{"qk_norm": true, "tie_word_embeddings": "early", "final_lr_fraction": 0.0, "max_seq_len": 512, "doc_mask": true}
Each number is 128 + 32 x the weight over its row's rms, rounded and kept within 0 to 255. Layers, rows and columns count from 0. Numbers have three digits each. The size before them is the row's rms in percent of the matrix's.

# layer 5 attention output (transposed), 192x192, rms 0.342, rows 141-191, columns 48-95
082:156087060152160168103081114076125142065153083115129117130130104145183065128095076172091163156130129176110165098214104108082116127072114122146100
085:168127121150104174120180201158097122139097093124150125140161121127119120099160111153127106093094130128125166112166151169158138164117152114069087
081:183124085105111130167111158153154169087115139082119143126074112154135130134140139085117174173179143112145142095162129088110161130180083134155161
083:079198103130145155169121128102095099094154149102082148128134084144118142163124145147087113156117122123115136097134058187108140104091102162112174
089:144143152126179138109175141119147149090181139124137118201117149118144142104055134159180132132170089149134080156086141088069112092162104144159147
091:099192121109074145106139129135115132125163103146081111146152127132149159201158158107130170117136059137138058111078160037103195140194121077103061
089:155090134138136091156114075137126137104131160085043176165066137133119127109129161177124149111137119125163222168162079109115123115035117108090153
089:145163143114158115164125089078117162166113121148145104189133085112084179086131171098129034084153113113137119155144128137150129132093153181101122
090:145129099105103157117094121137132158163146115138109097147109089144148126131176108156151115151167053146078091132167175109200056210082169083110155
090:137136121170133097117115117184109056151200085120131131133111151198085120134111090120135101150088093096087184120105161160144146147078101078097070
092:078094106126078147110130108128134149107118105149163120122085077122104156087134146138050148116099088081158119170187156125066149143085114123145144
081:077116156155142111147119121132102116089142125134106162122161106127152087108151140112094090124172150163139128104106143150131147091147153128180067
089:143143186233116197155149137138166094087085186136105135073102170137176127119141098126120086140103192122142143112116127111101130150134179117075112
089:104123110166106113157112134161099164143127121194111168137169120114176120131122148092164136153085154113214132139127153102102113096181132137202189
088:125111149108085157173161040106133099149111069169178136146115161180068178065121132085095174125080105161172151147192108102103096173116156144087064
077:084113175100126165128119112178134089123106151074148093130201084114094130173115177133128122125123091197129152124102147130187101090121212139149149
082:142129124098138163165161127083111155105100131052136178165108179133141145127098097145118129155173135153143108159141160109108085092146186160129150
083:098146105087145130100149110142108132100093121119159065101160105120093153174090225135120116098121118188168082202121116111117146175199115163148123
091:149181132096090112120124133115105058169118082144111106121159130111138109145152117187132154129165163132069114148178174124104139107143123106186153
109:081115123102113112121128114145141167115131106142092153161109106159099132153203108185124119126117112144129159126137127087101104137074127142158111
105:167061129049127052155084114116107137143147097194126164140091089118165153148140136128163145137081111098129118079067199147113143104131129161102153
114:111130103122124140085167086143157146152175113117095124135176125166085137135089135093098166082162104169122138157116117144113127141129145173169225
112:061133105140069130131093045154119176068133123141105122146082174099198117156116094123157131102122101130130145117189160117139095112133095161141139
106:157135164132222095156131181161132127111106128074067178154096111104092057136171124139134178154122117156070121096122154138133155112139153118173128
106:167106210096101092118132139130139123106093147119127083161111111114156093150080147107167119148126153074075089118180110110126145107136146139146172
109:200150136173093108067118157132073124092136109140176112151189127149129150029137114160119145136155204140149061107138134141139111130101098179122136
111:116155138165110140101118117121118116147145159106072112148127174131130140129106079185179129142078102132154125213179106118173124103104101059084097
113:122102142101210130145055114080071178108096103134153107135149120143138066112162107203114100146155115185168097118114185118087137160150092096115127
113:121140053136081113122161112129123139105090116062128180103080074141126122081096088127127179224110173132138148191121197107065133073168144105105120
112:119092182133116086103123101090187166174171101151129137127110099032135186110147105080107125172047097179139150160137167155090091117103174154119148
107:158131133148143110140089068151195097172113096220086164189103167174128139092166129135116176183130100081119125125096152134171131126092185110101175
113:165124053142131123127126101181132100153126178155147081162117105115141080127108156124126163089182114083116097114133120120159097150082106125118122
109:102134127097120122107131082195161144175105141110171085066147036121077154124140154103114128156120097202108095089173147120229169120100146148118115
109:135110099130121150066169135165070191121128141164102104103129139127169152102134102084127168107080135126140125048101092131120176104168130124137013
102:132165137079158107129102065140101160103047112128092133059129144078121140140100116100147086173091116141072130102074145120167122162160113144156134
106:144141121128145164119098116127146108243106115139094123103109083119180179139102172147097123045102128121095106143134144148141102117127118166071149
113:132085137117139158130119124213133131142174113162148158126107095139141074122109162220157159163147121135196098081169148113149107167111121131085141
106:074140074124122153150090074098113110163178095063113203175135175158101185130175097172136133153150179087166153125158120122201078146124097160142084
104:111191130086098158130168117172119140134117099111142170153140133126121096100138111103041086147121070081137162133167168059113052142173134099120147
117:121119122107116107192148100140127119124165093124113160168162133116163101116142051102079180104084108132121164047164156189120075105146110134159146
113:045117088152095148084149135124138150141119169146166161168164119138150139145136154125141098149147131093130124099189099118102090145157125110150154
108:178145124118074104098133094072089139138114108132145120124116187097095103098164135121150177083106096143144133174153130150125128109098155163169105
106:174127107127193126100134045115143109086178117182148113085206123117102127066085110121142145078145093128117098124141137129108080117105069135162151
109:110114162156170136090156105136046101190135095104144150063150174127098068148108127125143147127115108087124152113153104112162105107163132149174090
106:126148167114141169157130131084210135090138129165120095127127068148091131094132083126166095125123094118126166099126158180161209120087084144110122
109:057103144134130115127166147070164118136086132159179119152161105165129150135136064129150131113129078200154104156196127108122145105067179155182096
105:159157140142158088164105124154068164085142106108175137079099137074138149104128132116144130125123033112112153149242083163147167097150055131155110
115:109121103137118115165141091192145083093104102105145196176131149193197088090111127045157090117105121115161133151116161177140101154115151098135168
106:143146119137092165180086098088126127127133104154208159129169129162090127184129102153145127203098101164100100175135135151163119068126066167072087
103:095135131113169176106132088121180118160081106096161163126154097161129127182130220115167102102124167130098137125085090126114119143154119074209104
104:092157155148197190132119143124169136182095127094139108146144102063134081148085151134124111148096032089169121091152180102115116132121138131132117
# layer 5 attention value, 192x192, rms 0.261, rows 142-191, columns 48-95
091:133145135124133129099176111200104147109123113212105102130130120151107094117215109110088134152165120152103134089150105158139129153123141165144096
083:130156118142127145052139128093121102126089063160136180169034160082120149072125140184178133151178187085167073098171141168118113077118098157155128
083:167177129160152089156099116137149137097178170111166154109137159057099175117104163098093134103121114110155095143144156109151130102109093217110143
088:088157077130143150118146091134196159141138111106144071186157128088112137159145184141167116094134118095106124119103135137109152093083173056071188
092:074171087124101141154181185141155154129161173153123105140181104128172138093109172072155113155171172143142164143099126155144162092134153134108154
084:143099160100099121073111130131081153147128091041086170135086072127088132104109216137140122141107111129131090127171147129141128195096136112092083
087:105155169127118106109126084166133152113126165137099127163150114093164149043109121161125068092155172159173200111148123087179130165104175103165119
092:124174124040145138121053118147108177144179126084103104139109118079110137181160154154148115145146090097092156132156174136159105090180131095129155
094:181114080195145114120133140126129091168138131040102071153096132205129165199128061102128118080133141089105121105130187110137126095095112107173087
089:107085134167107153087077108124127168075119138111156105130052142134143153091150111103122116133156130092067157152164114146079145105125109128134155
083:140154133151149126094052135129081087158204122144136142166147133177137092091201108140096116166110144186148180081124146105112126075115167135158099
090:144120131116127158088103180138163129135069070095157114089133126172130123122113122112149121079088190109124140112107093141092192128116136149152113
087:101155066146102103129092163120134116083098185102156147127069177114117039122085098119137116175121173149110197087047134097139185144153098096098142
083:119101114078169110124175072137068083111123087136168118076134169131120151164109099135135203136145183102062119128158170127113138062152118157175087
078:099095111095146083154108176170106070146153151132120155101189138163153134106116123147155110183085114192157115092130169146132117152147125118100197
081:106178134162115129203155102163094131051099110126203109149135135127079097125079149183170080142064160142165120149110114069120095089156160184091076
084:055126170100142162153080075169115129105161048121148150098136133151116144159119192173104086179122125095135220176131149103180161115139135084113115
090:103178091109154183125151157148144185175116122144071169082119096100125078117160107156159087131181131092160110173190106128133092149122094113091127
117:061130123080107089142118133142152164087112116140104167122095075129117139136186109162171206129122075136128124154145098093113112122123091140175128
109:166058149054135051150046126128092160152158096116091192112062072107186148177121154144135109104072110080133154126116190177100144097121114151094137
115:108116122124140156079136131132143167137121139091133100133135122149103148148108147116092136066166128137147159160121100168123140158073131151160179
112:073105084133072102139054054149104170074124127153136103135039150107170098159148108152158096094111097100132094148194143106131120130141106104150125
106:125144176157182109171130145143104101136145118071068157175088119084087071155195120144126209185137124142083129085123107163128120125133128159164130
108:171124234130099068097099143125132151119122121097149114153116104111144092166108127127150132144117152091092102147175136137123160158131103165139154
113:155128093152113108086149143174084134077144108155096110156199114107123131053104128156141134164182192135163043086132128121146088126131075152137115
114:146154100162164146086114114134158137129145121125122103132121151129117122131131097173134140126102124104179086192186089146158111132146124077156128
115:123106159117203114157066123109087134124111126158171116127157143144141088128139096161124104164175119182153118146065169109094120154161092091145117
118:122149072164092093140176116132169109111074146089109150141102137134090108095133104081119162164080151184152167194125185154100157124194142098056106
111:119123174143132091085131129125139170169185109134121110118084136066124188107141116108128144198078064173128130135097128115079077120106149152138165
109:158097134119156111144085084185199130179144111183079149169119138175143161116177109144105137167158111047126126150080159127159173144131171137113158
113:185080064142105090179129088170132102185118179155152087177135090139133087106116167116127144085208108078114111103120120114129120102073124114130132
109:088123130095140119114151052154199135179109158096116115069127044142071119135143111136104098128147113194061079100166121125202151155091106159075108
117:109139079133102126121179120195070174094167153173087113116117143100164143127218100102125158115153104135151106062104091118104170132152099111137088
110:116140150124153128118133075127137155152045095098136148068152125061169141130089133111172099135104107119075174135115144109200108133138112123150095
108:125159129108117195114127157104154087226119137162074118113084083137146178118093173157094119052133113117106158086098146143132113120104144189131156
119:108105156074134141144116089148178144179158118137144183117100120124152111114127188188130139132168107110188077093124143134147133126137090105094129
106:121111067123106124190101050084114106160133104074136176169135145179099128128166131180138120108137179101177102114123136161191104155164121149147098
108:095174151148111159136183151169112129121124171103131158167140140118138142148109084113103106127162111094153176112167092113110070164155146108103150
117:150104142103133102145165139101123158134149116109141115158145114147182108140148043094067114081107129103127130052151167166146100125176112124142144
112:055102107124097137096146160086133143119139180154145146158144124124118126148136177133134116160137132091143131106187125099082069138127128101158135
114:194129128129082104081173123081126135132068094122098060134101132119133107109157113090078130093117096124119135148176112151120160134077140172117136
108:175099109102170074078132053082133138073187113191163112123215160112108117094088101113140165098154083172119102128121111135106114136102059122142156
112:155103177148163126094142088138089104162082107125110154066138172150096105136169128112121144109087130050142166156170101108141120115172144163165086
107:124155143127176146144129159104221127121127145154129119141087062137068176139136079127194087114136082110167173130093150187172182135108088157128081
107:059104135160141089112176135101161093127130099183115131131105122127143124152170101133145147136105087194153108131167105109138144151088175154175116
105:169171137135171053137137129129046152135162095103165110068074142087132175105143162128119108120098075121090106129211064134120122114165082155162121
118:108097090118114115187155095191142063122109072135171184172143163182201052096093122043158097138102121111107153193144164188127108095128151103129186
108:119114103112092180180110124095126129119118108169188132112164135139122159169157087154141148214133140147109121152123119150119131124132072136098091
109:077134129137190168118169126123141096139086096096177152120146139144137120166122193111179124120104123166097140149081105130099093097166104098190117
110:102137176127171162148139181136164120166097123115149090128123100070115117150139108096131119137101051137158110090152196106144130146124142173116123
# layer 5 attention query, 192x192, rms 0.194, rows 160-191, columns 48-95
026:187128141120111165126111150127111143141122104098164157145136129126135087116091171156179105080090144178115155118149091157078204078109168107170050
025:119119153147098165062111156118172145163138174146094047085134087152160143101123086098190087132142140108082052160131058099109188187105106092145087
035:124111141140139159170092153133169117144129068100158145134110188152116130103118112134087061149083196129106178131153036130126138053146151139134064
033:155136139167103078042155143112144157136099158129135100134129082072111096108106150146255146147153131147148116177134133126103168149122182048181167
041:095148093082130143199141099194109102106120090116162143135146163148097128127116076160040132127065133168117191098155068121127104049147136177115079
056:180124153140123138083063211117163152150126073110162115122140089083145077100094102160204088150135159128091139135151063191121139207101109086159122
058:182103134108110176064074186138156163121157102115173115126140085064141076104096104125213093130149181112088126151159091170113157181103134049143142
038:093119202205153136125132075128130132169155177166078121129086121168190103174170120082096145149140109128168082127074173113158110163187123149103175
053:139073114153138120067125171143160152100111117149135129153122098070114110108108165159200074099135157126149139155177097145103160154126154043165100
083:168125130113121124089101202133119144115167127099214113101136087073140082072104114138224095102133156121097180127185110171113168178104135062124128
064:107136097160145073115119129154102159066144126141188099183156121110131078133128138101191091159093145100123085184111114143112141165120143133117085
087:155095129132074146105083134150100122134147091103215111139124124065102111107065145110223120114107147088105143137138164112109138123149137079149104
099:037122165106168154110113171096087181091149156090075075147119101117137129162116184105168147107171149175123147120151090135095156145077179072114101
109:134143164128128025090088150170127113154153085143124156135158120128115123070162159126116201137120129146128207144150127112120138101107097120176080
104:148120132131076108079087159150102127115175120130115110170111142169201112167157075126088091124125115111148122203136091164147117120120162134142106
113:111149140100170081128094092152152138099053142133118100132179122183141132115118144133091124151082046176114110112147138111138104146092117084112162
116:139158145150106130160196140124136218127154159157140148179107114138122160089077061102134116112131093133098109120095101107073047076136147169101151
121:189149106148125081109129146161123155118126152153141152110109104114145164127085090152128164087118139167147170168139143080074150184144157185157146
122:123129122036156075139133136089072124124056049169126149202154137112127116155135117124087110119078162123139126148164158125133119120135146144124151
116:111158102137161081102146157098098165183143133122136076153121127162135112135120113118139144216117122159163141139101104152151091094101173154070086
119:105161157174142138124147116135055130088112166119110100119119141153135196162076119160157125158131054107102166194139131133141125136086152162097100
114:171131108161132119109101142124191203118124174143149082115130129104112092141143111181097149131050076131112080096148106172111129142071137128127181
114:215130160128091162057095122121152140104117153096178124110119096186166144086125123093119129139155079149162105132133112085108147142158130077139134
112:097093154098086143095216143096127119158159147082135149139114110115131107109179069156123112099151140143115148127148132132130147134068089110142057
114:134075121120076159114146107107076132137100102145100124106167144100093079125109146121180153041097109151154113153143106168127176149109133158129135
114:072131153153136137151178134117116153142147085140110136183133098139144186108173163090149128111135126151118096160156093151132181070185108158105121
109:112138127083172086126113140174154174091147174126192145087098120139116068105154152097175065099095120145078092124115149144145138071087146164131081
114:110085109092112109180101111154112135162075050120136080145161089142119152128148148185128028089189137054130167112148148069122141160123189133144191
121:109130104065161095175109132141130171118092106103070133156085147151156110131078075138182160151156174107071120156172151169101086153163127162127145
119:133193140147093109129101184118144116148109136125099117161096111166114174185097093113081104141176115164070168111187105112120133149164123127097175
114:107090144135192146069202135133103130097147054129151126134138154174129147150076108130112161152142163137138163101124169161101154096147184124108113
114:089132151049120139109161059084168126143149103066161123122149135166084134140091144122126142066159131159145110156088149179096076085125196152175119
# layer 5 attention key, 192x192, rms 0.188, rows 160-191, columns 48-95
018:099105108187127102107159152123122124152105152153100110157084132117195138074147141107183137131161087170128124156112128116117109110174140112102155
017:128112140146133127098154099082143154091143088062201073092130108135116115161119126110155120157105180144103204099153143096127164174070151105117111
020:124118118133099112052152160096071124118068139190070149168149064079157113088166127126116149129173120169160116137125116114076140128145178094109213
029:149129153194135107113131123135153179077134111121117143140164170116099139129116135122157112141146139104106140102124097145128137171073184085165094
027:173095134127098139121094151124128156118109180171082205202094119130152110105097135109090122101172126099115074166101211151121141095206187148144187
043:142119153193148111076124080140184160117172113098115100132141184129082117115129138105193109145152147125101184117126142104129141157053150058137121
043:139121144169126094062152094133150169146155074086157085109135169116081123143137119124179135161144144151128181097153098081110146192049093066129130
034:083212080041115171152148129106092080109111151145129133133116151133127131135142181168102135089080042112133113172112118124150117089160119170109120
052:156097142187147087076109112159145199120130078115143090159167148130103151149159092107185112185174165120133122117120093096126098195108149085121135
054:160117110115118138068148143098157206165134131097119096132133153085099118104117119134137108119168170125104171096138121142090158180083099104144192
081:135158116152166087100157108124114140111139160111151129142117119119104114152155116132112161192123100158133151149148095099133145096101127097146124
106:159118127129114135042118134114152211130143110113166064090170123114129119121125140135164108129139160125106170122146098128106156237067108084111129
115:068124122155146179151136123082090178062118145076135069180151143092173146160133141139143174126174123155124040111170120162104114137061163088101139
111:119103179086114072056085144087140106145158145094112107185171107161049076145160173141163222057097082137079167141123116084109121092122116088094093
113:151109134106077103108099186147115102102164174182093170163107133132145120168133081138085077082144151101140125187122119180161140087103152114143154
124:135153130077143075096090131118112181138060163114087106168134065099154154123084190059101116116134122168099088158128159172147153172159130123117127
120:163091103141109092132196134114152225162154119113134119159076108105111124115092085108151121145136108137114161144132139069123130046100118104074135
118:161115123129140121130125128182140156199084174134146125142106137109122108104064085147146112128096142158126164139107116111061126255183119140096154
117:139154155113143076122107142053123103167070072147183110152105063170114100130121177123091086112103133140127084148162201082102149160102133130095100
129:124147132141134105149137103095135122169141126083152099079157100144095129169136112111108115160133134126171082127129119170150112021136138130091138
119:119116174130100139175126102180108079097142153099124101151144121098139156155152140162162145095124097127094191188095096182062142148073099189099100
116:154144092129123111119111155108134113142148157167167167118117160147084118104090157096077129104076121116098050111113117233134108075171187134101160
124:154187180135104155062147112116115079116182152097139171131118095119136136157146125095188202141148084149164041129121147054057130071125114091151136
116:101086109125119167109220123119119132153116150101100137077128096114135099056173070121106096165157134144099097135156151109143149161064120115133067
126:119126127111132152098146054189098151162145113157129149115180176135047163131118168164174107109146117166201149123132101194110143142117160175158148
116:062133140080131138132150132131128202156159112148098135171099079119144118107148182112155071150121164138095098143133149143089120067169091145123115
125:117118127136184119070143122142128156091179167118101058041118143137114096174167105117158122134079123164155099139125115109149144164096132127121136
115:131089068117155107168082126166099122180140144132173133091134120109153189090182134134140093083164167168091185109151090035091121108103146113124186
119:101151113039131138175122150076119177094094164074087098137113122129114108061084137152180172139136166103044143144144162143131096230166159140120091
120:119205124084127105159077145148135115152092084132120111077132124148140105132064101111047110121169078127120142111171099142087147101199120120129168
113:088106140114195125128131085171111121055128100161094117118143125162122186123074118137174179140092144115137186107201114135113149014139128148104126
127:142081156097112150108142148108126173148115149101125167131123098121143131115088147147151117076186129130108107150147153216105136083127215133133148
# layer 5 MLP up, 768x192, rms 0.266, rows 0-58, columns 48-95
114:154115093160077133139128144070108130131086121114164127137164121131141157194158122115133152099153042093155102065154110132175188106183139131142144
106:111131159094194158128135148153147155113080100101106110113191078152136083144166079101104102101119156182104118118097145151130116137149152124096135
095:153121198102203118128172148115103114106146129142061142145167062170176113091129128113119128173147095110142062109115132075022203131132126144146133
107:144094199164109116153145102156118138161155147124109197110177117105186148150171166120172161142129179135150117155112122143084158061087125137069092
095:152120107107198102101124116154088060130097098120055119156095159120135167137087121151124139081158147111092131163113150087162072149128105171224140
100:137179167126048155199135175156149204155136172111115141096158101104124169122113148076094098099131088136133090072108149107114132201152078106109126
099:087064106110114148119148164094211111139120161156118173120159098120097158116185066068096113095125082144104117117107166131132149102105109113063109
098:094097123169125067119114137190099170111094163115140134181125155129152125169109167088091181122152099101122120141132091059135085113158112140160138
086:097098147072178161152110113118082128115091167112133133085092167120117147074102147115084169104111096109094119159116069151168120229139132146159213
107:107129125086145144147147098182133127119120080135135153074117116122126172155168117081148107174188108095127101194106163119158155115182168169110125
106:091147186113146081110160111112126150166129093117099169158110153107109120145118198121143068101142124129146126121063165154071143103163118184104113
085:098123092088128076110158222070127155104084201138135157103087068131086128141137202103147090119117160100162112107136115091101150103122169143156132
088:112122088114072126106156130029146212129070097125170122222093101191120070169156186144122125135095199152192095150111143106119190117137087146173180
092:118141097127141070149117161098182125124125171082115078171159097159118088148107132100164134121166152130142129126078143166138144103107082125083149
090:133098099106090131137133151160104117066150121133143153122169182161178106111088103113077146112147114139088150134086104075162193132125148112100172
099:078127107202148128117174099099115144129112125098200139121114083137155171120122129140161170130188143097177067180116117091153154162125076141121099
091:176117114093077138194137170130115139080091101140132160112114153091100172149118090137081153128124116153076147163167082127128173124175067156121109
101:127063139082076154169116169092073152106084122061112169149115102076126093109108202119132090140097131094086121144083206095144137115145127108055114
103:166087100067099115120103127147152126136089148121057120126183153118159087121134117113127083124083139089093147148100095089141154154098154107114175
088:159084105137062181116144119092128169152094101148087150056156132111104156182145142149144126171086118073206174134171104072113062068142143097156103
101:123150126119135127110146141090165142181050110115134161109073163163118152141184120146116121145133174134156100107135165123123142165137119110081106
100:151104157104103113134177133127176157129125128079079186148121165115171186069144067165148036192132101137150051089152091049115068125116095168184123
090:136180116128138149085113147107131106119204138093098074113107140131121098139124119163108160163108099103128107135133064133138110107190093168148126
089:137092132139159102126105139177130129152099158122145119109109105092137142085116136183162122166105091190066139103106066185108169152136067123109082
087:114090097204102179090136172215147170135114198190109112121107149129130118099160144162153121097090142169120160111115116146085136104104132159140166
090:103141117130131085138078103128126101162118086120134132072159106133095168098156137080121143178140094098126131113106133082153113066173137067148119
101:139100139111128130112147106078108076123066144150100170168127031108109138169116105088107130179172132125143131148159123129131150075160089162129122
095:166187102199175086068145129158164078132197111174106121142121168161156140148112089126113176135127086093087090144136138109116114157120105141089114
103:119183093165092095138133151161074152132145105162103123171137120153171139129114112151137150128113090102156078126113144149142179081134063148143151
109:143067112115131125122158130117073159103133130155168101171085111195144121147142115096124098128209129093167140103128150093162098096174145131125189
095:193149139133135107119125174065162141102060098123127094099165150113196134122157169105107131138169126171104081137121163135202072066154091125081108
115:103071136105102063121121163118111133091180057076165132086130139095123148175120113142137133113114153112126116117122133140160203096088150121156147
103:146144180177143097126146064118108182157163221167101133088143115118181131110132161118089137125141173123158122090110095084108124161162122101114090
088:161116185149132150120137153167082125145124068179147133105167104073096148164175076128087114105122102115179108141103194109095185179079110129171121
088:115123148164145141135116089120109144202118151175136142132080142100135149058094180126098117112112135180129110147114130146158125143135102081140086
097:084119081078106156102131165132155132138100123119135100079115143169113121098128173168175140113112128090116141159134197153199156068128102119126126
085:144145096111092108128089073084093115160097006141103139134138115083105138069119137152153163133136137101151136094143062163105092105143156137107120
103:105143103097117106124070133174160136121103136158128159133137094129158128112127112152113098097166093128147069095179178093141097177189118073158162
096:139121179092159142101072085142138077087123165139116147101126176141226163159137109112136136122120127121178131081137042083119105063116117114148076
106:091144082071123081092135155117130115099131118112118168177104115197114085160179147151094173144131151156084081118132152120074130107155136148139129
102:237102142121166214112079077194108134097074122184096121154188126159210117153088109102077149177136098168163153137114066172175162082156092101149158
101:126127203100164127204145087145128174123110186129160121066138113121119186156164098097121120071142135126171141118161109105130135030205117153124072
099:134082113085124159124138134122177123110158113170145130125161145142126068153089117075099095116117173134187152112057115088097147139126123128121103
104:167101074132122094123108201130119125121132136149101150113086124067078168067116161111128121075098159143183143099143099125137111115121118112166175
105:091150205082153157104163103061124151130090063093112115079166134153189097078113078146141191158079045172079077142178107127112159149105105088126144
104:123200140102135165127069156097118150162145091105121172113152158085108036113174154132108136140168117134122118146101132116122089139142048103151108
104:087128194157134147200116155107126107134131172092135111099183148118128147105192137203137109127114138101167110131137118116137069103075159079177143
089:114100144115133115119130147146119153132043063121108138165084130108182154111150183148178126154122144142163109073054188094118105126135110144115120
096:073176112143100135196193087160157121122121137203161168163151182139101184155177084158131166110114117120157105114121112094168130152123146110184101
099:108133113143104173150121100117178065111133124156092155131120181120047075151096109144134132182177101126193144181119101131145146133100163154152154
101:131105093160126116152131161158132156196119130151106175109141139079082133158102120108115185139157109172104111164159124166121139124175133115123116
096:103141115105096085146212082118147128161112123058101135117132123121138131101164152053119098156149167152105094095107130110113110127139113135125125
106:063115170181105148085113135185134164128142137103126144136120195158120086167141082148112143107142110102062165181128109139121162089125181139127081
101:113109135106101099136127144051151104147099053115119143124151147103150120164088096170143101122121109049162126119119116112106118095103133093171196
098:152105068130156122126084145123173176120113053113106103140189167101118103098148107109149125165080106171149111148101103107140174106157123159087118
102:144124169171069207084147119058116092130131106136092100096120117142110138181111113118127135096117062130048144119142183123085184136105072114188110
098:169175062145143142165105177133133117134070125137114098123119125144199093127140129137121125126102157076127047131125068120176119108159184145134169
097:148114090080124101153166077139123125129077134088156111099103140108170082145130169084163117113119242086151121118136143077134161128120140120107135
101:137136159119125134167197149149100148079122138141121138069107109140122167089111122103122152173152161131141118121123197069095145129130105111160096
# layer 5 MLP down (transposed), 768x192, rms 0.136, rows 0-57, columns 48-95
109:125066153123141155080089118134135112128199147136124168184114125137161026083135138114185177123106142059103154101148137116113136158168119146130139
101:126143173106170103169195145103104160111068087195103166139146152143134142157116155131120089073136147176134157092131097159085088136121152126097112
093:098111106112090131090094124076142106103135081134188148125167147182090097077084146118116145126120077138133099131179154080150186171157098083133044
101:108073116098128159147170159145135185166065170145078116144146103112171126087187138177150125119095166160111149161091059146084109148178052157129165
097:169139117156095118089141114149114091084120165087127150117124155121118135151084094153119113178097135089183157123135189132141137178103146121122098
099:111167074112157164086096139099078092153147048158127127121132162118137092148149093061093100136102176148174114156085085155185087152134113097207073
098:129161070138095147113141083134100167141124139112127087095143105183178166130140147168131146168123166103111137102126135114155142185134133166173143
099:150170152122096140138189131110146091205101116145119153111092118113104113134121113102190110092113138105121155190155142200119123171082168138117117
086:172192209182133147140122102100148117137125106152099105135111135105119080145125067150155108084144094149145149127130130169045119163147120141119110
101:176129161090143121120125066043179108123141168155087138136130155090144117112091157133066083117092100125105143166207121102162067187164166115136113
102:091124103152126145088108104050106120129138147148099162129148135128142139127066128094142129142124123126135126156134116107127057146150129080075180
088:160133106163167158087115091106092084157146111097196146125163170132100126047116136150171099188125124082154158145166137150121120147108099171132150
096:088182158086102111086111101105156128152112110090135126110161163152088147104175068142129192173129130156150076150131090141150155126085113065131085
095:084107134172108153183111198167146126054195107141130107164168140165114139144057151110161123137110110125077150143120171146072135150172139122109132
090:148128106079196120169154155096128117081131136129191126147104102089101145122189088113130131096112149092121119138125133153098200123087128119114102
089:100100077095125114171105108085184112102104128186150087183093130115112116114089143123109077132177157137142106148133102070136175112079123128112126
091:119112119127146136161155112151143071156134196128138186122087078128141097094125185133142115156107146136120157073143131123074141166141134140129170
106:214122152124127106062098090197128190090081136143142068149111155134133143085094101109083113158093129157177122128116059092107144095094099154155124
104:092162119132174094127107116128096087120117124084106213134150136161122119155162132142138163136175079099122097129094099127154146131106170119141162
091:185129118201185101152152130138113089086107156135171113107118139183149164171080180097128115145102073145078140113144063113125101105120141077127079
102:123110123120159124092124104106153157114081138120122171149134120114115170124148138171143088124147118141142145132129158142180133189068095134098117
101:145156168136094200063156101118151091104170091070190095128142079165091109140119155120113111158135147150137136129073191118097175131134165167123120
089:104085099114144089124173173100146124186114158098134138162123125110140126058127181137104115060136131093147047160095141096184137101169192118108147
101:116078139119125149122114142107137096111100139147144151166115114135089144189141108139139139090080130158194178130097124180151148151105152128177121
094:116138132040141189127116120202126136098147150078095105164063160149120139140150112137138113131145085106116111134052163108138155096090095108157096
090:135135134051133094122094125128076156132129131152119116116172140157130160101138127122102156121140106117153106136100103160144167043082176128096095
098:131101175117160139129076055100122134103113113163116067121125165102124137112095114152108117111153138147108091127136172193099090164140119100082159
093:120123139081121104140161151116170160139130124106123113120116194092153162065136168077067050072110129128152136087116104027112109188177094094072111
105:139124189146171158131108122166164126111073112124175117126100145057115082183125133109172086133092075138151177085134153191046130136135143158132137
106:138147136124170131103066126136079123126099129117182120109097128131148148188091105125130139121172180130132200152135176112108069119175117111128147
099:148150184124125141168058076157110152116082071091150161216107125148094112137110115151134130143072104130100144074121142161125145121085109122114119
116:120066068083146118132135167113187075129085150116087147174192121115112103135150093114137135116169133136186123096114109099080167124085149052156162
102:056124157124096174150140119183094112109121095168108107158080119138183117056130196140112102138211061129108090137124148121117132130105179074156136
087:179108154178129121166121188081111088069189178096144151125161157105165180138116148114107112172150131149144144090148111124138059129165090185065150
095:115133103107115106111100197156161122158203150102155086150070134157156111146147112122067142145148119113126184104169144093167156202090132117114052
103:096147120138092119065157203122092148058110106144091129083096106148127191161110152146153108115111138124085085149131132144182137080134134084103115
089:118135201070160118121102182149184144115206150164103169160123148136121127122153127107100131161119116167108155143118125097162158136121141128168184
103:117125186160084113151174189139119132102104188195162116102110124138115143136114159088125175108108149154085157071152136107128193191108137179144126
096:173146119070162138166152153182138103170139152091163146144159123101133110119125147172162125171170145143144130097090117113096126120044116108141111
103:137155092112178135180091079170080146088091106158148098127136096135145123125120132119127126147124155138206157132106129198162127148122072104125146
111:143112116138158128130115146164114180133104100143107059067143103110110141083156098139108084150117181174108099105100133101077154150117111153055136
107:098121102187171126135137056139083116155150183137173140158127118105132134124148069051122176123146161122137056164163119116124106114129092160108120
101:129107067138138124114145058152136134126134121120109097077078107180116185177136153153137105125131069113123153175168160113127111166157121119137134
105:071111150065185073195141113140155113104177102095136107117135114110111169116142134154131131117136103088098160126125145158150149166159110179091161
105:108093109106095210146129152109122148180083098138178062156130102143113070131118070157200084081209071142118102137202131141134129078126124147137122
104:136159105102133164091144136136103117144133181146157118133146173148128112195163206093132129107100127127140175081093138128095131125149149201088117
109:177126085145074124158082108095154088121103104150157188125113115139126125136144146142166186164033139153154144140188128147095114128093173130108154
090:109136086136091097094131117133122170120129137178081114159081084117104127172148119145157158113059120104154135136070079136096135139118128128128121
094:145143100091175135128124151138122061113124111123178179195143103127111097077126150115175125120150034164133167161160148167149125127090115146168158
100:186165125131143074105098105166064152170103141143093170147125168091139169047122136163067125186115129130144081124131128121134074181156150167116164
102:134126157127110116122135052070144125113169134136132063138131166067149067106107128098114203090134120136178115084069114131128176096132138101113088
096:128092164144146190138109130110111149092124110126097116104067173184123138129110123139089186139103109163110149090103182123185175162161183128146106
107:110163131111166062106121179123126110088118103126171195087111144157076092066169146096150149128138089135133110158138159177109157150137117112141156
099:116112114151149100077142083093127119125116156149116136113077149102093125127109119047153136163118085042100111129127123162120149178133120118130185
100:158112125091095130133124158162094112190150162127108102137112125069124125134110085108111143102141140136109181111204168078125121174072121105087126
105:124176095108080138190110210116108157139198116124115150167111171169162182128117128184069127095112120089084152117109122166106107126189103133091149
097:138142147160154130114093145143141143148139109069124142084084174082086143148092084079055134155107109157113100084141119108123184162135140141164085
100:133105096180108196148140103108134043121162096107149113207103076103115173163139110106116052084155110083077111125154080132159144140123145066139119